From a checkpoint of a small transformer trained on Wikipedia.
Training: a variant of SOAP for these matrices, 143M tokens, 4368 steps.
Each number is 50 + 12 x the weight over its row's rms, rounded and kept within 0 to 99. Layers, rows and columns count from 0. The size before them is the row's rms in percent of the matrix's.

# layer 2 MLP gate, 256x96, rms 0.276, rows 153-177, columns 0-95
106:40 32 37 51 33 60 50 46 43 54 31 61 33 56 44 42 40 46 44 53 58 36 59 41 34 43 48 52 47 64 31 34 41 40 65 54 48 57 48 31 64 49 53 65 56 59 54 37 73 63 69 59 51 29 37 26 48 57 42 51 64 45 61 56 43 48 26 40 42 29 62 37 33 47 44 25 60 58 47 39 51 27 38 64 34 82 44 73 40 62 46 54 55 44 53 47
107:41 63 51 69 54 27 37 67 41 31 47 55 40 61 30 64 31 62 57 46 43 54 65 45 55 56 71 36 54 51 70 55 46 53 41 38 55 38 55 48 55 43 48 41 57 31 43 55 42 28 45 43 48 35 67 45 65 60 45 59 52 33 69 36 27 55 54 61 52 43 39 29 60 53 67 28 71 29 42 55 44 65 76 45 53 41 44 54 42 40 74 43 30 50 52 51
107:61 48 47 78 45 27 44 34 76 48 62 49 48 51 60 44 60 46 50 43 53 58 46 58 52 51 56 51 49 43 54 43 58 54 38 36 51 46 50 53 62 54 50 29 57 69 30 54 61 54 29 45 43 57 51 72 26 46 48 35 83 33 32 61 67 46 41 49 81 64 64 50 75 47 61 59 51 28 44 54 53 62 56 57 40 50 47 26 41 39 59 53 52 62 58 31
087:19 44 44 51 32 30 65 48 53 41 42 64 57 37 67 32 31 59 48 49 60 54 44 41 27 38 40 48 49 44 37 53 38 44 31 66 60 70 28 57 62 27 33 40 47 39 43 51 35 59 33 41 75 28 53 42 43 48 52 47 64 37 50 50 48 63 66 28 45 46 53 50 48 61 70 33 46 52 32 37 61 46 69 61 52 42 43 35 46 53 50 35 60 44 48 58
102:30 38 43 64 46 48 39 45 41 69 55 49 45 45 52 51 53 54 24 38 42 55 45 66 56 47 40 42 43 41 53 33 40 54 47 20 60 44 59 51 55 38 65 58 31 72 38 62 50 71 48 58 57 55 50 41 56 63 62 38 47 42 79 53 66 31 45 52 52 45 61 41 26 76 68 55 60 45 30 37 45 41 70 26 38 53 40 53 44 49 61 50 67 56 54 28
113:48 28 52 68 48 44 46 48 37 55 52 59 46 62 59 49 59 50 59 59 48 54 56 50 34 50 49 58 67 53 73 48 49 34 68 47 31 48 61 44 52 25 33 68 57 52 72 28 60 52 50 57 67 46 46 48 59 41 95 41 83 45 47 56 54 56 51 28 63 21 41 44 42 53 64 34 47 46 52 42 51 43 49 31 48 45 48 54 49 34 50 54 64 47 33 39
075:39 39 42 48 63 48 26 52 39 66 48 52 47 36 31 09 63 44 46 57 46 55 51 55 54 51 67 71 65 57 49 49 38 53 47 60 37 64 60 49 57 28 64 61 37 46 52 57 58 54 63 41 64 41 70 61 56 50 44 56 41 56 34 47 67 50 57 38 09 38 63 54 47 48 53 49 53 62 72 46 51 53 36 50 52 44 30 61 36 54 43 67 46 44 27 33
090:23 58 27 51 49 67 44 62 61 40 58 38 49 47 60 58 44 44 22 48 69 51 59 56 32 38 57 41 49 45 48 64 49 55 59 54 51 53 61 48 56 26 63 39 59 42 68 73 50 41 37 50 51 40 36 29 46 54 36 73 53 38 70 83 45 46 57 46 50 49 52 58 52 66 58 51 36 49 77 27 42 48 62 46 46 56 63 69 48 57 56 72 47 30 45 50
087:57 49 65 53 62 49 56 28 55 49 48 29 73 50 51 39 54 56 53 60 30 58 54 54 42 50 47 70 60 59 45 43 39 27 34 40 46 41 44 39 36 28 38 35 31 56 26 68 43 40 53 67 70 39 59 30 43 59 56 56 51 44 61 59 73 38 40 47 51 33 64 48 40 44 48 68 34 42 62 63 62 68 62 51 26 50 35 43 35 48 63 50 63 66 36 46
094:54 55 52 41 47 57 58 24 32 56 65 59 46 68 45 56 47 57 61 70 25 61 38 45 43 60 45 55 52 24 37 54 53 61 56 48 33 47 58 54 55 49 46 72 65 43 28 38 52 69 26 52 46 55 62 62 58 37 54 22 54 48 42 36 16 58 70 42 54 52 37 43 53 59 50 41 52 48 59 39 49 48 26 66 52 48 56 44 50 67 48 65 47 60 70 28
111:75 59 50 45 55 53 29 41 60 36 48 46 41 64 35 64 47 37 46 57 28 54 56 44 55 41 49 57 41 64 34 67 56 69 50 46 51 36 63 53 57 47 40 78 66 49 46 46 46 53 50 53 27 59 65 66 41 49 21 42 37 74 34 47 48 51 65 60 60 49 46 73 47 55 48 44 51 43 52 71 41 38 53 71 39 42 60 51 43 41 34 61 16 61 37 38
095:63 49 42 61 52 58 54 49 27 38 48 62 41 50 52 23 60 43 49 40 49 70 40 43 67 55 69 41 64 51 38 64 49 42 54 49 50 68 31 43 69 49 42 62 61 42 26 51 48 36 22 25 65 27 36 40 55 44 54 45 37 42 27 69 71 41 43 41 41 46 43 42 62 52 39 44 57 26 52 47 63 56 50 38 49 44 66 57 40 31 51 64 71 46 50 60
110:33 42 52 44 40 49 30 56 52 52 30 55 54 65 51 50 56 40 41 58 67 52 36 34 35 54 36 54 42 51 25 51 76 41 43 48 63 41 39 55 20 37 60 38 38 46 48 79 48 60 48 54 52 47 48 45 58 70 43 36 45 52 69 80 53 31 25 38 51 60 65 53 80 62 56 46 48 38 49 46 26 44 57 50 32 38 59 54 42 42 55 41 45 49 56 60
103:43 57 72 32 42 55 55 65 65 42 29 37 37 38 31 42 41 52 51 37 51 52 49 29 50 53 41 53 47 46 41 38 52 56 41 53 69 46 38 33 50 30 49 55 72 61 57 44 72 34 49 44 61 31 34 34 60 73 39 43 60 57 44 45 61 40 40 60 35 60 64 50 55 80 53 49 67 44 58 68 59 34 51 49 22 41 37 70 52 33 50 53 32 50 50 60
095:58 33 54 42 37 54 47 35 49 24 42 44 28 26 43 31 36 57 54 50 48 57 53 35 26 52 58 46 46 37 46 54 29 28 31 66 39 55 59 41 62 39 47 42 46 46 53 30 40 47 69 32 60 28 39 45 42 44 36 35 37 46 53 46 47 32 41 49 39 58 71 45 50 74 52 42 42 35 36 61 58 49 59 53 69 66 36 44 50 25 41 46 52 71 51 49
095:59 56 60 43 44 52 48 32 44 68 59 53 46 48 53 15 38 46 41 43 55 81 38 39 43 51 46 52 54 47 27 49 44 57 61 45 55 53 48 44 28 91 44 24 36 60 75 59 33 56 46 36 67 41 54 49 34 76 60 71 53 45 54 56 40 52 41 38 47 56 44 55 40 47 61 51 61 39 41 47 62 46 36 44 47 58 57 66 46 46 38 45 50 32 34 41
085:52 55 66 38 38 45 35 32 43 60 34 46 53 66 54 39 49 72 47 66 58 61 48 66 54 52 45 69 71 66 57 56 52 25 59 61 48 67 56 62 48 39 45 36 23 59 61 36 75 62 60 54 41 49 42 43 41 61 65 43 44 56 44 48 76 64 66 46 79 50 59 63 53 51 68 59 38 26 50 46 43 38 51 66 50 59 32 43 60 65 37 40 50 52 37 48
108:70 53 53 43 39 65 47 37 19 38 37 32 22 37 36 40 51 32 55 59 47 55 55 32 44 41 60 48 44 59 51 52 71 36 39 59 58 58 33 34 35 43 48 74 55 41 35 36 46 42 62 46 64 43 87 38 59 61 47 45 56 66 61 31 61 56 40 53 50 59 44 39 57 56 56 62 39 56 55 53 67 41 32 35 35 55 50 51 34 51 45 60 59 43 65 58
096:43 52 54 52 40 58 29 31 49 55 42 60 38 54 77 35 40 51 49 37 43 81 36 61 68 55 69 44 58 29 52 50 70 55 59 39 43 39 60 59 45 63 77 38 55 77 57 52 40 28 53 36 61 45 41 33 53 46 50 57 32 26 57 33 66 67 49 49 72 41 42 59 38 43 55 53 62 36 44 47 49 51 56 55 43 67 60 54 57 54 58 56 52 42 53 28
099:55 66 47 57 65 56 42 38 61 54 26 53 27 62 71 41 46 50 45 70 38 66 73 49 51 53 61 60 54 52 33 70 47 51 51 61 47 31 68 41 36 47 65 41 47 74 42 48 53 53 46 45 62 55 47 63 51 31 42 85 51 63 50 68 66 43 56 49 76 57 45 49 48 28 60 50 55 53 55 52 67 48 35 51 30 33 63 52 68 48 69 56 46 50 30 46
092:28 27 54 43 49 49 33 46 69 64 58 45 71 70 46 36 28 45 20 38 52 44 43 64 56 50 31 55 53 41 61 63 35 63 44 44 45 45 51 28 39 62 49 38 44 66 79 28 50 48 60 44 40 41 54 43 44 54 53 41 66 68 42 45 54 44 49 48 47 50 52 54 42 43 73 39 53 53 64 59 27 44 63 48 30 61 41 59 38 57 40 47 40 33 29 39
094:58 55 59 43 40 49 81 48 43 61 76 64 61 33 36 47 51 55 47 56 35 33 65 29 34 44 70 58 66 55 61 64 27 71 35 68 50 59 52 47 50 42 47 48 47 58 55 40 53 44 62 62 48 52 58 44 58 71 62 43 63 72 52 59 40 44 71 50 38 62 22 33 67 46 59 43 41 42 54 40 56 62 46 53 58 35 33 45 78 54 45 48 44 58 46 58
111:50 33 65 56 41 51 50 42 45 47 73 42 35 40 33 38 56 58 50 76 62 54 51 33 53 50 49 66 49 52 53 57 71 62 15 40 53 51 53 65 64 51 44 31 65 43 30 45 56 35 50 58 42 39 77 60 51 62 65 59 39 58 47 29 59 43 43 54 60 51 48 66 53 44 59 66 63 56 38 78 54 53 34 55 37 73 53 52 51 46 51 58 48 64 19 49
109:44 51 58 34 29 65 41 40 47 45 30 48 58 62 46 57 50 56 58 41 55 41 38 54 52 67 62 50 55 33 58 50 60 57 36 59 14 58 29 49 65 32 66 50 38 74 42 62 64 55 45 55 41 42 35 09 59 63 40 55 60 43 60 71 54 55 38 45 55 54 41 60 55 45 68 60 32 48 33 41 68 51 62 67 39 30 49 56 55 37 47 54 56 49 54 55
094:64 38 64 53 54 21 41 44 63 65 58 43 49 55 56 62 46 45 48 55 54 61 36 68 54 58 25 36 56 72 46 41 51 56 70 30 61 49 44 51 45 60 62 36 41 54 63 55 35 22 67 45 45 48 39 69 53 55 58 45 58 45 41 35 59 33 43 36 58 49 31 66 55 16 48 55 60 54 31 38 41 43 51 63 40 54 34 52 68 42 38 31 38 66 49 41
# layer 2 MLP up, 256x96, rms 0.267, rows 153-176, columns 0-95
111:48 48 40 65 28 55 56 50 46 36 41 28 38 37 48 34 77 53 50 41 43 58 65 45 56 56 33 36 56 72 45 55 63 25 58 37 58 44 52 27 44 56 40 72 56 59 44 52 65 70 39 33 49 56 48 59 57 43 50 56 42 57 74 60 52 43 39 29 47 51 59 46 38 50 72 28 48 49 43 43 47 30 47 34 49 70 68 46 22 52 43 38 54 38 36 42
090:46 30 37 60 62 37 43 43 61 45 30 54 54 73 40 59 61 48 49 41 34 52 63 52 62 67 51 49 39 66 35 32 43 43 57 58 47 45 68 28 64 62 66 38 54 35 60 53 65 36 28 36 41 69 44 64 56 38 54 57 71 34 57 49 27 59 51 52 41 51 53 47 48 57 36 39 70 68 38 32 35 56 59 74 54 33 57 50 30 46 53 39 29 53 49 58
105:33 71 36 49 59 37 51 37 75 44 43 34 43 43 40 51 43 42 55 61 49 26 26 57 28 49 46 54 63 32 40 43 51 53 39 38 42 37 39 61 22 47 38 38 50 60 37 48 49 72 36 33 53 55 49 73 46 54 52 40 32 59 26 43 45 54 30 50 57 62 41 55 50 41 47 72 64 55 25 51 49 45 53 53 34 68 35 38 40 61 52 62 43 52 69 45
096:64 47 54 41 61 55 34 43 34 60 70 51 58 38 45 42 32 59 57 33 39 68 39 66 46 47 47 38 63 71 60 59 44 34 55 72 52 55 35 41 39 57 65 48 34 38 62 44 59 59 71 55 42 21 46 59 54 52 53 44 43 39 50 40 71 43 46 51 32 31 42 36 62 39 51 53 44 25 87 39 43 55 53 46 40 59 47 41 48 68 52 64 62 50 66 38
102:54 53 53 59 60 52 65 62 36 33 38 28 33 81 47 66 62 33 58 29 47 55 59 47 54 42 46 45 49 46 61 64 63 59 60 39 48 38 28 44 65 44 78 70 62 32 71 35 48 49 49 22 51 62 45 38 49 36 37 28 74 52 37 43 62 64 24 48 49 56 49 35 52 54 47 42 50 46 66 37 45 50 54 45 51 48 57 38 53 41 51 51 53 54 56 65
108:42 46 37 71 51 59 39 67 34 66 52 22 64 58 55 30 50 48 30 38 47 41 48 48 29 42 53 29 41 61 59 47 33 49 69 37 56 46 45 33 57 39 44 55 56 73 62 45 45 40 43 66 34 40 55 34 49 48 69 28 46 48 60 63 50 41 52 57 64 39 36 50 56 44 59 42 49 72 39 35 38 61 48 39 54 49 47 46 56 12 37 31 46 54 36 47
091:27 35 33 46 67 41 59 49 52 51 23 44 48 68 53 54 68 25 46 37 45 51 54 48 59 72 62 36 50 45 72 53 69 59 60 70 37 55 44 48 55 62 40 50 66 63 69 40 40 58 51 56 30 58 55 55 41 38 26 49 48 39 55 52 42 50 30 65 37 64 62 43 27 57 70 47 66 49 49 48 43 46 51 45 53 45 39 66 47 37 47 60 29 56 23 65
108:49 49 55 50 48 42 43 57 44 41 44 22 56 52 70 57 40 30 63 50 51 42 44 44 62 68 44 46 61 42 58 47 61 71 41 69 44 60 65 38 65 44 74 42 63 34 50 43 36 62 56 50 59 17 67 62 54 58 57 39 27 42 63 45 69 65 56 33 46 58 52 59 51 25 56 84 39 60 67 55 54 36 60 48 55 46 50 58 60 47 35 36 38 39 61 45
085:57 48 52 54 63 55 62 69 38 45 48 47 39 53 54 66 32 64 54 36 58 43 57 41 59 30 62 43 31 39 45 56 62 34 50 52 52 61 63 50 56 59 49 52 66 25 72 68 68 33 66 64 48 45 48 40 33 30 30 57 57 57 53 38 71 61 55 28 63 60 62 53 58 85 44 67 50 61 46 47 57 43 60 34 45 58 43 28 35 51 35 65 44 47 59 59
094:58 47 58 63 56 67 69 44 66 65 45 41 55 58 61 54 46 40 28 47 66 37 58 62 42 13 50 36 48 47 65 29 56 40 37 42 44 41 44 58 42 58 69 51 33 53 71 58 42 35 54 58 25 44 38 47 44 56 54 59 42 36 39 50 65 59 38 50 51 40 47 50 57 43 33 56 40 38 65 58 45 63 67 35 48 65 20 45 49 40 33 43 34 35 31 56
108:48 47 66 68 41 48 57 60 44 72 67 70 55 39 46 54 59 57 60 57 29 47 48 55 57 47 45 62 44 53 38 51 66 62 27 53 43 47 53 57 53 54 45 37 32 29 51 55 38 59 54 45 38 54 55 48 63 62 58 47 47 21 62 29 57 52 54 74 72 62 47 49 43 74 60 54 26 44 82 37 58 41 54 46 63 44 59 51 63 60 80 54 46 75 42 54
110:54 47 25 71 48 68 54 38 58 38 56 56 48 53 38 62 68 56 51 66 43 48 66 42 44 54 49 50 46 71 63 58 31 57 36 52 46 51 64 53 57 54 32 43 49 46 45 37 50 52 60 45 53 56 53 57 66 53 53 49 63 69 23 57 48 34 59 61 53 52 70 66 36 62 46 58 63 41 66 42 67 44 44 42 64 59 63 62 64 86 83 66 58 46 54 72
104:50 59 54 44 50 49 58 70 53 32 51 61 47 65 48 50 61 72 66 32 68 46 49 53 47 52 61 56 48 48 51 45 80 46 43 43 51 42 61 46 39 51 61 47 48 53 76 74 43 67 68 67 34 68 56 44 48 44 49 18 66 51 32 50 42 27 49 44 51 63 59 41 51 67 76 60 46 22 72 45 54 66 64 41 59 47 49 37 58 48 52 52 35 57 50 33
099:50 54 50 57 44 21 34 55 55 63 53 85 67 56 66 72 44 69 50 38 44 44 44 51 49 34 64 53 49 41 55 34 49 74 68 29 52 60 38 45 44 40 51 37 45 48 40 59 55 44 53 55 61 48 45 41 52 43 57 81 49 37 35 55 71 57 54 39 60 52 36 43 28 41 46 47 57 50 36 24 54 74 56 76 37 57 32 48 51 48 49 44 67 48 52 50
090:44 50 52 71 54 37 46 44 57 35 29 56 43 41 40 45 50 74 58 42 61 67 40 66 51 46 58 54 48 39 51 41 61 47 26 52 54 56 54 50 60 39 60 36 28 45 46 41 44 63 44 37 55 43 42 40 26 56 31 61 48 33 30 55 58 38 42 31 72 53 70 58 16 72 72 28 36 48 39 64 50 47 37 41 54 60 57 64 44 44 37 58 53 45 42 65
105:53 50 41 56 54 58 61 75 51 39 40 45 32 41 40 58 56 52 60 59 45 48 43 33 62 34 50 48 62 22 20 58 27 54 40 64 52 40 34 46 58 39 47 55 44 54 43 46 27 39 57 39 46 55 46 61 38 46 27 35 47 42 59 17 34 25 44 61 69 63 47 52 72 47 53 41 42 51 52 57 44 52 47 54 56 35 39 35 63 51 33 60 23 61 63 51
091:41 71 60 37 50 72 47 46 76 60 29 56 50 33 36 50 43 41 46 62 54 55 41 49 46 56 51 53 44 39 44 50 73 47 50 60 60 55 52 53 66 60 61 57 40 28 75 45 60 69 57 49 27 44 51 58 55 58 57 42 51 65 64 54 62 58 65 48 76 70 29 56 34 55 74 61 36 59 56 21 41 45 48 58 46 27 31 60 52 36 54 45 58 57 52 39
106:48 71 48 53 59 49 56 56 49 49 44 52 38 37 62 50 41 56 49 52 48 38 51 58 62 49 36 58 26 42 76 43 48 47 66 49 24 69 43 60 54 53 32 64 80 60 41 45 59 29 24 40 69 53 32 43 66 42 46 33 35 45 49 47 55 60 38 34 48 52 50 62 31 64 59 35 49 42 29 38 30 61 57 59 56 46 55 63 46 61 41 45 58 34 26 31
100:68 34 49 78 48 70 52 55 66 42 54 60 42 53 44 55 56 40 49 48 49 62 55 51 40 26 71 49 55 54 62 52 46 38 46 48 27 40 64 47 48 51 43 41 53 72 43 49 40 45 40 56 53 45 40 36 51 44 50 41 53 47 68 55 33 60 72 34 53 51 42 61 23 39 63 44 12 60 39 52 38 53 21 32 48 40 71 33 40 54 65 58 60 53 48 33
101:38 33 55 51 53 62 35 47 66 50 54 47 50 43 63 54 43 53 44 45 41 64 28 66 55 38 53 31 46 42 41 55 45 40 38 44 59 52 23 50 40 35 38 50 54 42 25 67 50 49 59 60 51 37 36 41 52 44 45 37 43 61 39 44 76 48 32 17 31 41 60 30 52 58 71 44 53 34 47 47 66 45 49 32 44 51 44 58 28 45 46 64 66 17 40 59
100:61 62 48 26 34 47 49 41 62 37 71 53 41 27 35 69 64 37 69 38 42 45 53 47 46 42 76 50 54 62 38 57 42 44 81 37 65 47 62 62 55 62 59 57 75 48 53 44 31 51 49 35 64 75 34 60 74 58 27 48 48 47 60 64 64 47 62 38 43 33 46 50 58 34 53 62 50 53 56 56 59 46 51 54 53 53 54 78 40 58 51 57 56 52 49 50
092:44 52 55 47 54 49 55 55 58 44 45 71 54 54 59 65 79 21 64 52 67 46 46 59 53 51 41 59 48 55 43 39 71 27 59 27 62 49 59 45 51 55 49 53 39 62 35 57 37 50 49 18 45 49 51 39 46 40 30 77 47 41 75 43 65 57 25 48 60 56 66 53 26 63 55 73 60 58 39 65 48 38 55 58 43 70 43 55 37 38 47 46 46 55 58 50
103:51 39 58 63 84 51 49 44 55 45 44 38 45 40 51 61 55 35 52 43 34 38 65 71 94 49 47 59 54 58 51 46 44 75 35 56 45 42 43 49 44 56 57 49 39 35 73 71 65 72 43 54 40 59 52 58 50 33 48 60 69 42 41 47 61 53 65 43 44 34 44 56 33 33 47 44 23 44 73 48 53 55 48 41 67 52 38 50 37 45 57 57 41 43 46 36
115:37 70 49 32 47 55 35 23 43 53 48 39 67 23 66 42 58 40 60 49 31 39 30 54 59 52 62 44 39 51 31 48 51 56 65 50 46 59 36 37 36 60 37 42 35 26 73 56 44 51 28 58 60 46 60 56 58 42 71 47 31 41 40 58 55 53 64 43 52 68 69 55 39 44 32 37 54 36 44 58 53 68 42 53 47 65 50 50 54 59 51 60 76 35 42 56
# layer 2 MLP down (transposed), 256x96, rms 0.25, rows 153-176, columns 0-95
100:32 39 52 48 53 43 41 71 37 25 49 68 52 71 46 42 37 70 54 51 54 40 37 94 61 65 62 40 40 54 51 37 35 58 35 58 43 37 54 56 51 39 66 34 52 34 37 32 47 47 42 50 62 23 56 36 45 68 32 47 56 56 53 61 48 54 61 49 17 60 52 44 38 50 45 66 44 40 46 52 47 39 50 55 45 41 50 45 52 42 48 42 50 76 61 43
099:38 47 61 31 36 49 52 74 42 61 59 44 40 50 49 27 25 63 70 51 60 63 60 49 64 37 36 38 43 46 65 38 44 42 42 33 39 51 31 31 52 57 56 38 63 33 42 47 45 55 73 54 53 28 50 24 67 49 51 55 51 46 46 75 48 62 63 41 65 47 55 41 74 40 53 19 64 40 59 49 34 41 56 52 51 45 61 67 52 48 54 57 42 43 56 66
099:58 32 53 63 36 43 71 60 46 54 68 43 53 44 63 60 44 41 69 53 46 57 32 52 70 56 37 44 63 49 40 47 55 64 43 45 33 44 76 60 25 48 42 55 47 55 45 53 57 53 49 34 20 19 53 46 35 66 56 42 40 53 38 75 44 54 36 51 57 50 71 50 47 45 30 55 66 62 45 54 47 60 39 46 49 30 39 43 66 38 47 19 40 62 55 51
088:64 51 33 56 65 40 57 46 53 49 41 49 55 71 55 78 72 33 23 40 43 51 57 46 64 60 51 57 60 31 51 59 56 64 51 44 56 61 67 38 53 48 38 58 47 51 45 55 46 48 51 36 37 74 50 46 41 40 65 41 51 73 78 70 50 63 42 52 59 70 46 66 42 49 66 49 51 52 36 41 61 66 40 48 75 45 43 59 44 33 52 47 22 52 24 56
095:43 51 62 61 54 71 41 55 46 69 62 57 57 46 14 39 13 57 56 54 48 58 38 71 42 41 47 48 53 42 48 39 38 40 36 61 43 57 52 46 31 62 63 58 57 68 58 38 45 39 51 59 32 44 58 54 48 34 46 50 52 47 46 46 51 42 51 64 29 41 50 43 68 39 58 42 43 54 73 44 46 48 48 76 61 37 58 50 48 42 37 45 87 64 37 33
098:54 34 44 45 57 40 73 37 60 57 57 38 50 40 56 40 46 51 26 53 61 45 27 29 40 68 49 64 45 51 43 33 49 52 33 37 52 68 44 72 61 62 56 51 57 50 57 56 47 40 40 35 60 42 63 49 38 40 31 49 49 69 58 55 46 75 50 58 15 61 64 58 38 45 33 67 54 37 62 53 59 60 40 57 50 47 64 41 49 64 40 42 12 46 47 50
091:56 56 57 48 56 55 58 60 48 35 60 67 37 43 52 40 62 54 28 65 54 45 50 43 52 44 46 67 55 52 45 71 21 69 44 48 50 59 61 36 30 48 65 43 53 54 50 35 59 53 42 43 72 46 59 32 45 54 63 87 45 64 51 58 58 70 46 39 46 36 39 36 54 61 52 56 35 44 56 44 65 82 67 39 35 67 64 38 42 51 61 28 54 61 55 66
097:46 54 46 41 61 57 40 38 75 55 41 70 62 49 47 32 57 66 51 57 45 63 41 42 44 20 47 40 38 47 34 58 39 38 46 61 54 39 38 78 60 48 27 64 38 36 51 48 43 46 41 44 63 72 53 40 32 54 49 50 75 76 56 72 44 44 58 51 49 57 21 40 61 42 37 30 52 45 47 34 45 73 49 43 60 40 60 35 54 50 68 54 57 47 53 56
094:60 35 60 42 37 48 37 47 67 54 44 45 38 43 57 58 22 58 52 73 69 45 72 52 54 56 40 37 71 60 61 60 55 63 33 45 53 40 50 46 55 64 21 56 47 43 30 36 56 69 45 58 49 57 30 70 61 61 69 38 32 50 49 42 57 58 67 43 60 37 62 54 55 67 35 42 43 54 53 54 53 60 60 55 70 53 59 34 42 47 38 46 51 85 61 55
098:48 45 43 63 60 34 35 58 54 32 51 38 41 45 69 28 50 42 49 60 56 43 46 36 45 44 34 46 48 49 50 51 54 72 53 68 58 33 39 22 66 47 36 41 39 37 45 55 56 41 43 33 75 38 58 53 43 64 42 35 64 50 51 43 39 57 43 45 32 55 28 49 39 56 61 71 18 48 59 42 49 74 66 39 44 63 59 24 40 49 39 43 42 42 62 41
102:50 65 42 57 49 45 60 34 34 49 52 49 57 62 50 27 64 48 62 29 73 31 66 64 39 71 46 67 38 62 65 56 36 42 36 51 43 44 50 55 60 47 73 45 51 49 58 58 31 32 44 48 40 44 49 28 49 47 36 80 55 54 43 57 48 57 39 53 18 50 40 39 68 58 51 52 52 59 65 35 47 49 28 44 36 54 44 61 53 56 72 37 60 32 61 61
092:38 45 54 33 59 47 45 60 47 45 54 59 55 44 42 59 26 50 41 32 64 64 31 67 48 33 42 55 59 43 47 52 57 52 69 42 52 33 47 54 49 69 56 30 42 25 45 68 55 48 51 49 49 57 63 56 45 63 56 27 41 44 66 52 66 48 47 26 38 42 62 45 47 81 59 47 41 61 58 58 69 49 47 45 53 35 25 23 29 28 29 57 53 62 55 53
105:44 39 52 48 55 51 66 38 62 42 88 45 47 45 69 41 58 18 60 57 28 63 61 46 47 57 33 38 58 44 57 48 50 29 47 48 53 38 34 48 71 53 47 44 55 60 55 52 57 56 47 57 51 37 66 60 61 35 58 50 63 39 39 58 34 73 55 40 31 36 61 69 41 28 29 57 49 56 70 37 57 70 47 56 59 54 41 52 62 29 41 35 53 51 34 59
108:46 53 37 61 61 45 75 60 48 65 30 42 49 53 43 67 82 68 40 44 50 53 56 41 44 54 33 69 33 36 49 45 54 69 45 61 68 63 51 63 49 67 39 64 46 44 58 62 52 55 49 51 70 59 61 52 46 51 34 69 67 50 61 52 47 50 32 54 44 55 43 74 55 24 68 77 43 56 46 27 51 51 49 33 60 43 51 55 64 52 50 44 47 42 78 59
090:62 64 61 62 45 43 49 26 70 54 47 63 54 41 41 44 46 67 30 51 30 39 42 55 34 36 37 45 39 53 38 31 45 42 53 56 48 64 41 61 62 47 53 52 38 69 61 47 53 48 66 59 66 53 31 60 28 52 43 55 48 63 37 37 52 69 67 61 48 51 79 53 34 71 65 52 50 33 27 56 60 49 37 62 55 72 49 52 49 72 35 37 35 60 44 62
107:47 53 52 49 53 50 69 65 62 50 69 50 26 64 33 32 45 44 51 61 46 53 52 30 45 53 52 43 47 38 19 44 32 55 50 57 32 62 49 69 46 46 46 67 71 58 42 57 76 53 54 29 55 50 36 59 47 61 38 57 71 51 58 46 36 50 36 35 51 62 60 42 67 55 50 41 34 68 63 33 48 44 57 70 69 32 52 36 57 41 29 43 63 57 51 32
095:46 58 63 46 46 53 36 54 50 53 39 54 66 41 29 26 41 27 46 48 57 44 69 57 50 62 54 44 42 31 35 49 47 55 48 29 48 62 45 29 49 40 38 60 55 47 60 30 46 36 61 24 53 34 63 58 31 34 52 73 45 74 71 48 56 58 53 70 71 52 63 18 49 54 54 50 40 60 61 48 54 61 60 45 63 36 50 57 47 43 56 54 29 68 54 41
111:41 52 30 27 41 50 63 49 57 49 62 45 59 50 48 49 58 34 38 47 45 25 30 54 44 36 34 55 53 32 54 62 37 34 54 37 51 52 51 66 58 37 57 42 77 53 60 32 40 57 37 46 49 63 48 40 58 45 38 49 53 45 42 66 61 62 47 16 41 30 64 78 51 47 52 51 73 45 31 34 47 53 67 57 42 49 45 67 73 53 51 59 48 39 52 27
109:68 60 51 48 49 61 42 29 54 56 43 56 67 78 56 73 53 36 72 56 40 32 40 71 50 55 44 46 42 38 43 62 49 38 56 35 54 44 53 25 49 50 47 39 62 64 57 54 48 60 27 75 38 45 41 41 55 39 59 15 55 52 52 45 47 46 63 33 61 45 42 49 59 38 75 54 49 53 71 60 57 45 49 39 65 31 46 53 65 56 56 59 69 63 41 36
097:34 29 49 41 52 31 49 43 53 45 62 44 58 38 52 68 61 51 40 61 50 40 52 61 27 66 26 53 51 32 36 30 48 50 58 29 43 51 27 43 42 42 42 56 49 74 25 61 56 53 51 46 40 33 64 42 45 53 33 52 34 48 61 56 55 29 72 46 47 54 25 39 35 48 34 53 41 32 47 57 36 50 61 50 49 69 31 44 38 54 73 39 53 50 67 47
094:57 42 47 54 60 67 59 59 56 69 73 49 33 38 24 40 22 57 36 48 52 49 37 39 70 56 34 47 61 54 31 47 36 53 39 55 57 52 47 37 56 46 55 45 31 55 47 39 68 55 41 30 49 59 61 71 54 55 40 69 56 65 38 27 45 56 63 63 63 49 49 52 50 44 66 54 52 65 61 46 43 72 50 38 49 42 71 33 31 63 47 52 38 25 33 55
087:47 63 48 44 36 55 48 60 52 56 60 59 42 52 57 55 44 75 42 49 28 51 73 32 41 39 60 57 46 65 75 71 46 80 51 72 53 56 48 43 35 47 29 56 61 58 70 43 65 27 67 69 64 60 64 41 55 73 59 41 48 41 54 58 39 44 71 57 47 43 43 49 52 39 45 36 42 39 58 60 42 63 52 57 65 44 43 42 69 53 57 71 57 44 35 63
099:47 63 43 68 63 47 57 52 53 49 50 47 41 63 62 29 26 46 44 59 79 36 47 46 40 61 37 45 65 41 55 19 33 55 42 32 47 71 52 66 36 38 58 44 44 56 56 32 48 42 61 62 68 57 51 46 51 49 21 53 74 52 43 37 50 49 65 72 43 31 46 61 45 58 35 65 50 47 58 58 50 57 61 41 47 29 56 52 71 59 40 44 38 46 64 32
116:66 36 64 49 65 42 37 49 43 43 48 47 48 41 67 75 52 45 53 53 45 60 52 64 42 58 47 49 37 46 66 48 70 68 55 38 43 38 56 39 50 53 34 39 40 54 44 56 65 46 52 61 57 45 57 39 60 43 63 48 41 40 61 46 30 64 38 59 62 47 34 78 23 59 56 41 61 60 22 55 66 66 55 43 49 44 77 59 58 29 56 67 51 62 83 45